config.yaml
num_attention_heads: 5
intermediate_size: 1280
norm_place: "pre"
positions: "rope"
attn_scale: 0.125
batch_tokens: [32768, 65536, 131072]
train_tokens: 336400000
Each number is 128 + 32 x the weight over its row's rms, rounded and kept within 0 to 255. Layers, rows and columns count from 0. The size above them is the row's rms in percent of the matrix's.

# layer 7 MLP up, 1280x320, rms 0.106, rows 0-48, columns 192-255
size [ 92  91  94  91 103 103  85 108  93 110  98 113 103  86 103  96 100  88 109 108  85 162  97  95 101  91 114 108 108 104 101 106 103 107  90 105 107  97 101  99 100 106 100 103  93  97 111  88 110]
[[137 168 150 114 105  76  82 170 161 112 122 132 114 172 175  89 134 122 127 139 143  99  81  83 130 128 139 104 114 171 154 119  92  94 144 146 117 131 108 162 171 103 131 105 148  91 127 156 163  99  31 153 157 124  96 124 139 108 136 116 111 128 152 132]
 [131  93 149 122 115 126 117 132  68 118 107  73 138 139 118 123 173  98 147 186  90 139 142 132 100  96 131 142  72 101  90 171 114 149 171 133 162 191 106 175 102  74 140 135 112 122 109 159 142 158 130 169 149 132 137 128 142  99 156 147 120 132 144 111]
 [114 143 116  53 121 145 108 184 173  81 139 131 124 121 101 148 126  95 106 117 138 145 181 146 150 149 124  64 184 144 154 133 117  58 123 159 205 123  91 111 115 148 155 128 128 128 149 118 145  92 116 185 103 132  96 204 168 164 108 122 102 178 197 118]
 [155 156 117 122 173 119 166  88  90  75 112 148 131 164 114 123  91 103 110 142  92 110 108 194  70 145 161 147 128 107  87 105 137  89 129 136 140 158 122  62 191 120 122 124 167 161 156 126  91 124 114  96 120 138 172 136 113 126 163 182 126  95 142 125]
 [119  85 116 141 131 127 172 136 145  97  93 103  97 180 124 164  35 173 174 207 162 110 101  82 118 162 112 140 133 139 114 140  58 152 153 105 147 123 133 103  48 122 129 129 161 121 136 144 114 160 116 176 185 165 169  89 145 115 122 122  92  71 152 144]
 [135 158 155 138 123  96 118 112 153 141 133 140  76  69 125 106 112 124 132 133 135 111 131 175 174 129 102 122 201  60  65  65 169 163  78 108 130 108  83 121 110  80 130  60 130 110 119 141 140 127 158  88  94 107 138 150  94 120 141 137 143 144 150 129]
 [104  67 169 105 132 131 110 157 113 154  74  72 100 153 155 178  77 136 110 153 144  80  86 112 131 101 110 120 144 142  97  95 114 144 145  75 135 139 141 175 127  66 104 123  83  66 132 137  95 153 141 108 158 127 126 134 133 205 110  72 202 138 150 109]
 [159 133 135 128 137 143  51 136 114 135 148 156 178 156 130  83 137  95 100 201 145 167 110 111 164  85 171  86 104 146 149 143 161 138 133 120 110 164 177  78 136  88 169 134 159 183 100 158 150 104 143 128 100 128 147  64 118 107 167 106  83 148  76 164]
 [165 116 152 110 104 145 147 128  86 141  90  64 182  46 101 174 119 200 108 119 181  95 162 129  85 136 175  74 146 108 130 141 157 158 176 108 156  97  67 112  80 143 181  87 119 101 149 151 178 108 115  99 149 122  93 110 111 122 106 137 118 112 158 129]
 [175 127 102 100 128 124 120 140 113 187 148 148  87 125 106 110 130 128  94 231  78  93 101 119  89 144 101 144 129 136 133 186 114  92 168 118 127 152 143 127 154 136  92 110  69 109 141 117  73 143 148 105 181 224 141 135 174 158  65 134 109 122 135 139]
 [127  70 150 108 121 149 106 138 139  88 121 164 127 145 136 111  88 157 143  86 126 102 135 165 103 111 109 134  83 134 128 100 145 135 109 115  99  84 158 128 152 108 156 163 140  80  86 163 147 137 113 172 167 103 103 168 124  87 116 133 119  94 113 165]
 [119 172 159 106 143 165 115 131 162 126 109  39 102 160 129 163  86  97  97 164 151  98 147  96 151  63 175 121 175 175 112 125 115 101 129 125 146 134 148 117  94 150 179 151 149  91 115 136 190 107  99 123 152  89 123 155 130 140 137 159 161 176 169 164]
 [164  97 117 175 168 109  99  84 127  81 172 111 114 135 118 104 109 127 169 173 155 103 169 119 140  95 110  85 107 115  77 148 138 119 115 115 135 151 119 105 129 106 210 169  90 178 105 131 174 159 141 154 164 210  86  58  86 113  85  88 182 103 111 102]
 [179  79 142 124 121  77  90  82 118 118 144 112 145  95 114 110 156 143  88 116 116 158 139 107 143 129  99 182  94 118 218 131 195 177 132 123 142 142  44 170 106 138 154  80 167 120 134 123 150 135 156 173 109  83 148  93  51 145 142  99 172 102  83 107]
 [ 87 143 172  73 169 124 200 149 131 183  69 144 129 193 135 174  82 109  74 110 105 159 124 166 216 144 183 102  86 114  86 115 114 140 114 125  81 119  93 139  97 136  83 130  79 105 102 129 130 124 155 145 148 121 148 142 116 138 170  94  93  49 134 129]
 [116 157 131 164  91 128 183 131 143 131 106 127 122 129 166 187  86 155 145 115 121 170 144 159 161 153 117 127  70 141 167 141 152 116  64 139 118  88 141  98 156 136 137  80  85 129 127 119  94 140  99  98 111  93 180 184  73  98  87 143 151 106 160 155]
 [102 127 113 149 100 150  71 129 160  96 115 123 136  95  82 128  99  97 117 172 133 159 137 138 136  28 128 105 107 117 127 100 119 118 105  99 179 204 143 114 177 123 120 142 125 137 104  64 144 136 142 154  64 128 144 159  68 131 146 144 122 157 149 140]
 [112 192 138 187 166 109 151 129  99 116  93 170 153 100 132 102  98 123  94 168 114 137 122  86 155 131 130 146 124 113 189 114 125 141 153 101 192 158 110 108 104 101 168 146  89 125  54 121 156 127 161 101 109 105 150 160 138 156 111 156  98 177 109 157]
 [124 145  84  98  94 131  49  55 121 151 104  77 149  63 184 127 123 114 150 150  97 140 149 157  87 138 164 149 125  61 186 107 127 135  88 109  96 137  84 132 126  70 178 160 121  93 111  89 127 126 115 107  76 153 170 141 193 109 108 125 140 126 161 143]
 [141 135  73 133  97  66 142 149 176 132 134 104 122 130 121 138  97 125 132 133 106  90 104 119 160 125  92 147 187 124 134 101 153 115 161 142 145 153 167 167 154 136 170 126 140 133  91 123 136 177 107 157 119 121 123 156 103  87  80  92 133 116 136 137]
 [150 146 112 154 160 116  83 148 162 101  84 140  97 191 136 171 126 172  90 131 148 122  79 155  89 164 180 128  90 130 129 188 139  98 136 104 120 134 131 108 127 159 100 140 102 176 119 142 120 178 135 189 136 111 150 107 128  83  92 188 168 135  49 166]
 [154 161 119 131 127 142 177 204 101 115 105 113 124 122  60 123 124 182 146 169  45 134 163 117 150 148  57 121  87 109 151 144 116 138 105 159  62 130 156  89  90 120 149 149  95 117  83 117 148 129 180 119  93 157 100 155 112 137 122 167 157 136  96 122]
 [ 94 145 172 101 167  92  85 167 155 139 112  77  46 169 115 153 148 138 190 156 107 131 122  88 126 164 150  98 177  95 115 138 134 112 141 109  85 144  93 140 143  84 139 125 135 134 126 110 110 126 173 170 195  71 129 128 154 109 117 156 114 117 165 155]
 [129 135 159 127 114 125 127 138 133 134 111  60 137 189 172 103 144  88  56 112 146 182 125  94 152 154  97 145 169 105 180  84 113 156 128 144 185 117 104 141  63 132 110 133 152 127 140 149  96 140 118 161 112 119 112 132 102 145  77  96 175 128  80 150]
 [163 124  93 130 171 148 123 116 196 103 115  99 178 154 124 121 167 110 123  81  94 142 163  65 127 121 196 116 187 100 144  92 111 157 108 167 131 122 121 133 154  94 136 129 138 169 156 150 109 110 148 122 216 169 146  97 130 105 102 138  73 212  92  94]
 [126  74  83  88 142 188 109 156 119  87 190 163 109  99 124 143  89 101 140 131  90 169  54 155 101 154 156 111 137 113 180 142 117 169 133 123  92 142 137 152  91 130 139 104  99 136  85 111 105 113 109  12 161 114 118 142 133 139  82 157 135 130 148 113]
 [118 163 135 143  83 127 176  69 127 137 104 102 141 102 153  86 184 188 150 101  95 134 133 106 169 124 131  77  84 115 153 158 125  97 166 117  79 117 158 134  86 124 133 166 127 133 169 106 169 134 146 119 149 197 165 110 178 107 141  73 105 148 124 112]
 [153 172 145 160 172 122 141 101 124 163 119  86 141 127 107 123 162  74 108 105  66 202 126 143 114 128 129 179 176  92  94 136 159 137 133  92 126 132 143 141 133 100 126  92 147 158 130  86 181 154 205 114 119 153 174 162 114 139 104 144 143 137 124  82]
 [135  89 126 116 113 171 134 132 126 130 134 163 161 105 154 144 134 161 144 119 153 141 113  88 141 139 114 145  80 161 117 171 168 120 114 178  96 176 104 142 144 154 141 172 118 126  42  67 162 103 112 132  88  87 146 120 123 151 113 132 125 128 132 144]
 [204 164 120 119 111 110 128 123 150 147 150  80 182 103 118 110 131 183 123 129 161 156 124  86 134 156 132 175 119 179 182  86  89 170 145 132 165  96  78 151 126 146 116 133  81 151 122  68 180 174 166 127  90  88 161 132  79 152 106 155 149 114  18 140]
 [101 171 141 118 175 108 117 137 127 148 165 153 183 135  72 121 153 136 147 111 193 133 118 198 122 145 163 168 105 101 162 160 121 153 160 150 123  48 138 166 107 119  64 151 155  84 119 138 131 119 174 145 170  72 148  89 104 104 131 140 157 107 184  87]
 [129 117 175 124  79 157  94 126 125 140 106 129 109 125 113 166 156 123 144  56  62 171  93 101 113  84 143  60 122  94 116 158 136 106 182 176 164 109 134 195 133 148 118 152 162 116 145  71 104 108 195 150 145  93 131 156 161 151 171  78 178 130 155 142]
 [121 114 132 136  95 112 151 100 129  73 142  91  83 138 145 120  84 139 158  84 122 174 152  91 145 158 164 118 185 167 157 123 152 103 107 112  61 187 128 145 134 131 141 144 133 104 132 129 184 154 135  80 125 119  90 182 130 151 115 188 119  97  84 135]
 [ 69 172  60 112 207 123 128  53  88 182 107 148 151  94  88 155  91 127 121 136 108 101 122 167 108  68 137 127 155 157  94  91 124 156 109 113 155 160  99 114  69  39 163 130  86 182 126 154 149 145 159  94 143 135 164 132 113 119 111 138 133 165 107  88]
 [172  81 123 122 204 139 124  97 155 142 104 135 150 119 147  91  83 119 180  99 196  78  85 123 151 180  98 146 120 125 175 131 140 137  97 120  97 199 183 162 119  83 150 134  93 110 180 209 152 109 159  69 117 144 112 142 140 111 146  99 136  36 147 151]
 [123 154  93 151 132  76 162  61 139 104 108 150 169 100 135  95 132 164 118 143 150 114 113  96 112 140  89 148 157  78 134 200 126  92 165  82  91 143 110 143 112 164 124 121 119 123 161 130  83  93  74 133  86 141 114  79  70 134 102 162  88 176 117 136]
 [140 118 123 140 166 155 105  71 167 129  89 101 105 124 142 191  85 143 188 109  81 152 135 121 116 155 137 102 135  90 101 116 148 120 137 114  98 138 144 139 181 122 131 121 110  63 155  96  80 109 118 141 195 102 153  93 116 114 193 156 116 121 136 109]
 [178 136 152 121  94 131 145 108 153 127 113  95 125 108 116 149 149 129 151 137 185 117 153 136 180 102 133  94  96 127 150 110 140 158  70 150 109 106 153  67  82  97  99 124 202 171 162 130 154  89 140 112 197 122 145 122 127  87 153 117 114 127  97 137]
 [123  68 160 138 134 134  88 185  87 164 102 139 173 104 133 177 113  84 113 154 129 152  75 130 119 107 103 147 151 152 184 158 189 157 123 170 133 160 138 107  68 165 127  77 122  76 116 128  52 191 155 133 164 152 147 130 110 157 103 114 109  80 161 104]
 [157 177 136 150 138 125 132  88 142 106  74 137  95 141 117  78 151 145 154  75 103 105 123 132 141 118 107 132 160 139  83  75 187 138 147  92 104 149 156 147 141  97 156 149 150 113 123  77 145 159 113 106 148 186 144  98 120 125 112  91 151 201 113  66]
 [132 104 102 156 120 111 134  82 162  77 154 102 157 140 152 104  92 120 160  90 137  91 183 171 188 138 138 161 104 146 135 152 186 170 144 136 197 131  69 105 153 108 156 167 128 104  48 171 157 158 137 179 175 140 182 146 131 106  97  83 124 152 116 136]
 [ 91 167 158 162 114 166 111 140 141 128 144  98 167 168 137 153 159 112 132 146 114 120 181 105  61 120 150 156 219 130  88 107 123 117  96 146 116 108 158 109 125  84 139 138 134 155 150 107 178  93  79 146 146 121 127  91  51 148 154 122 125 134  78 100]
 [134 172 122 118  80 123  82 138  86 128 141  74 129 143 115  83 150 183 173 162 153  80 147  75 136 116 115 142 102  83  90 120 116  90 147 119 104 162  79 140  90 115 136 188 114 108 129 132 101 142 169 201 129 113 147 146  71 149 170 104  94  77 163 103]
 [146 118 154 124 139 217 143 134 116  91 176 201 102 131 143 125 160  99 121 130  92 205 131  82 162  67 152 148  87 166 104 100 169 203  76  54 187 150 120 131  80  77 121 194  95 109  99 160  80 120 157 131 125  99 133 146 147 124  80 138 111  89 156 127]
 [113 128 147  73 117 179 181  83 156 158 142 123 166 134 130 178 126 150 146 115  91 102 131 137  69 136  85 105  96 100  93 118 147 154 176 129 136 152  99 118 151 140 104 144 140  73 150 136 105 155 163 170 138 127 125 111 112 115  94  97 117 157 154 140]
 [106 110 114 122 139 112  88 110 127 135 133  92 171  17 210 155  62 146 109 155 121 161 116 123 120 162 113 128 137  96 135 138 151 142 130 139 109 133  88 123 164 153 113  91 174 166 134 116 122  70 114 202 168 149 133 107 120 134  64 180 140  69 101  94]
 [144 115 130 106 130 106 189 174 133 138 142 167 114 151 133 148 133  92 139 128 149 170  90 174 167 134 130 211 143 169  93 100 119 108  94 102 151 168 158 115 165 159 129 150 158  88 124 140 104  91  99 188  95  67  89 128 135 103 178 124 146 123 116 141]
 [ 93 103  96  65 119 193  92 125 149 150 113 144  85 145  71 199 123 154 160 143  91 119 151 141  92 133  49 153 126 132 110 120  99 141 122 131  82 101 146 166 166 124 156 128 128 135 156  87 151 138 122 120 111 156 197 123 118 153 151 144  85 155 111 141]
 [105 186 141 141  98 134 126 187 121 107 120 163 139  72 115 114 167 162  95  52 124 119 106  39 110  96 149 102 105 165 159 152 136 168 159 176 113 138 143 102 139  78 125 166 142 124 168 131 173 138 161  96  98 112 145  92 105  50 144  65 150 149  90 128]]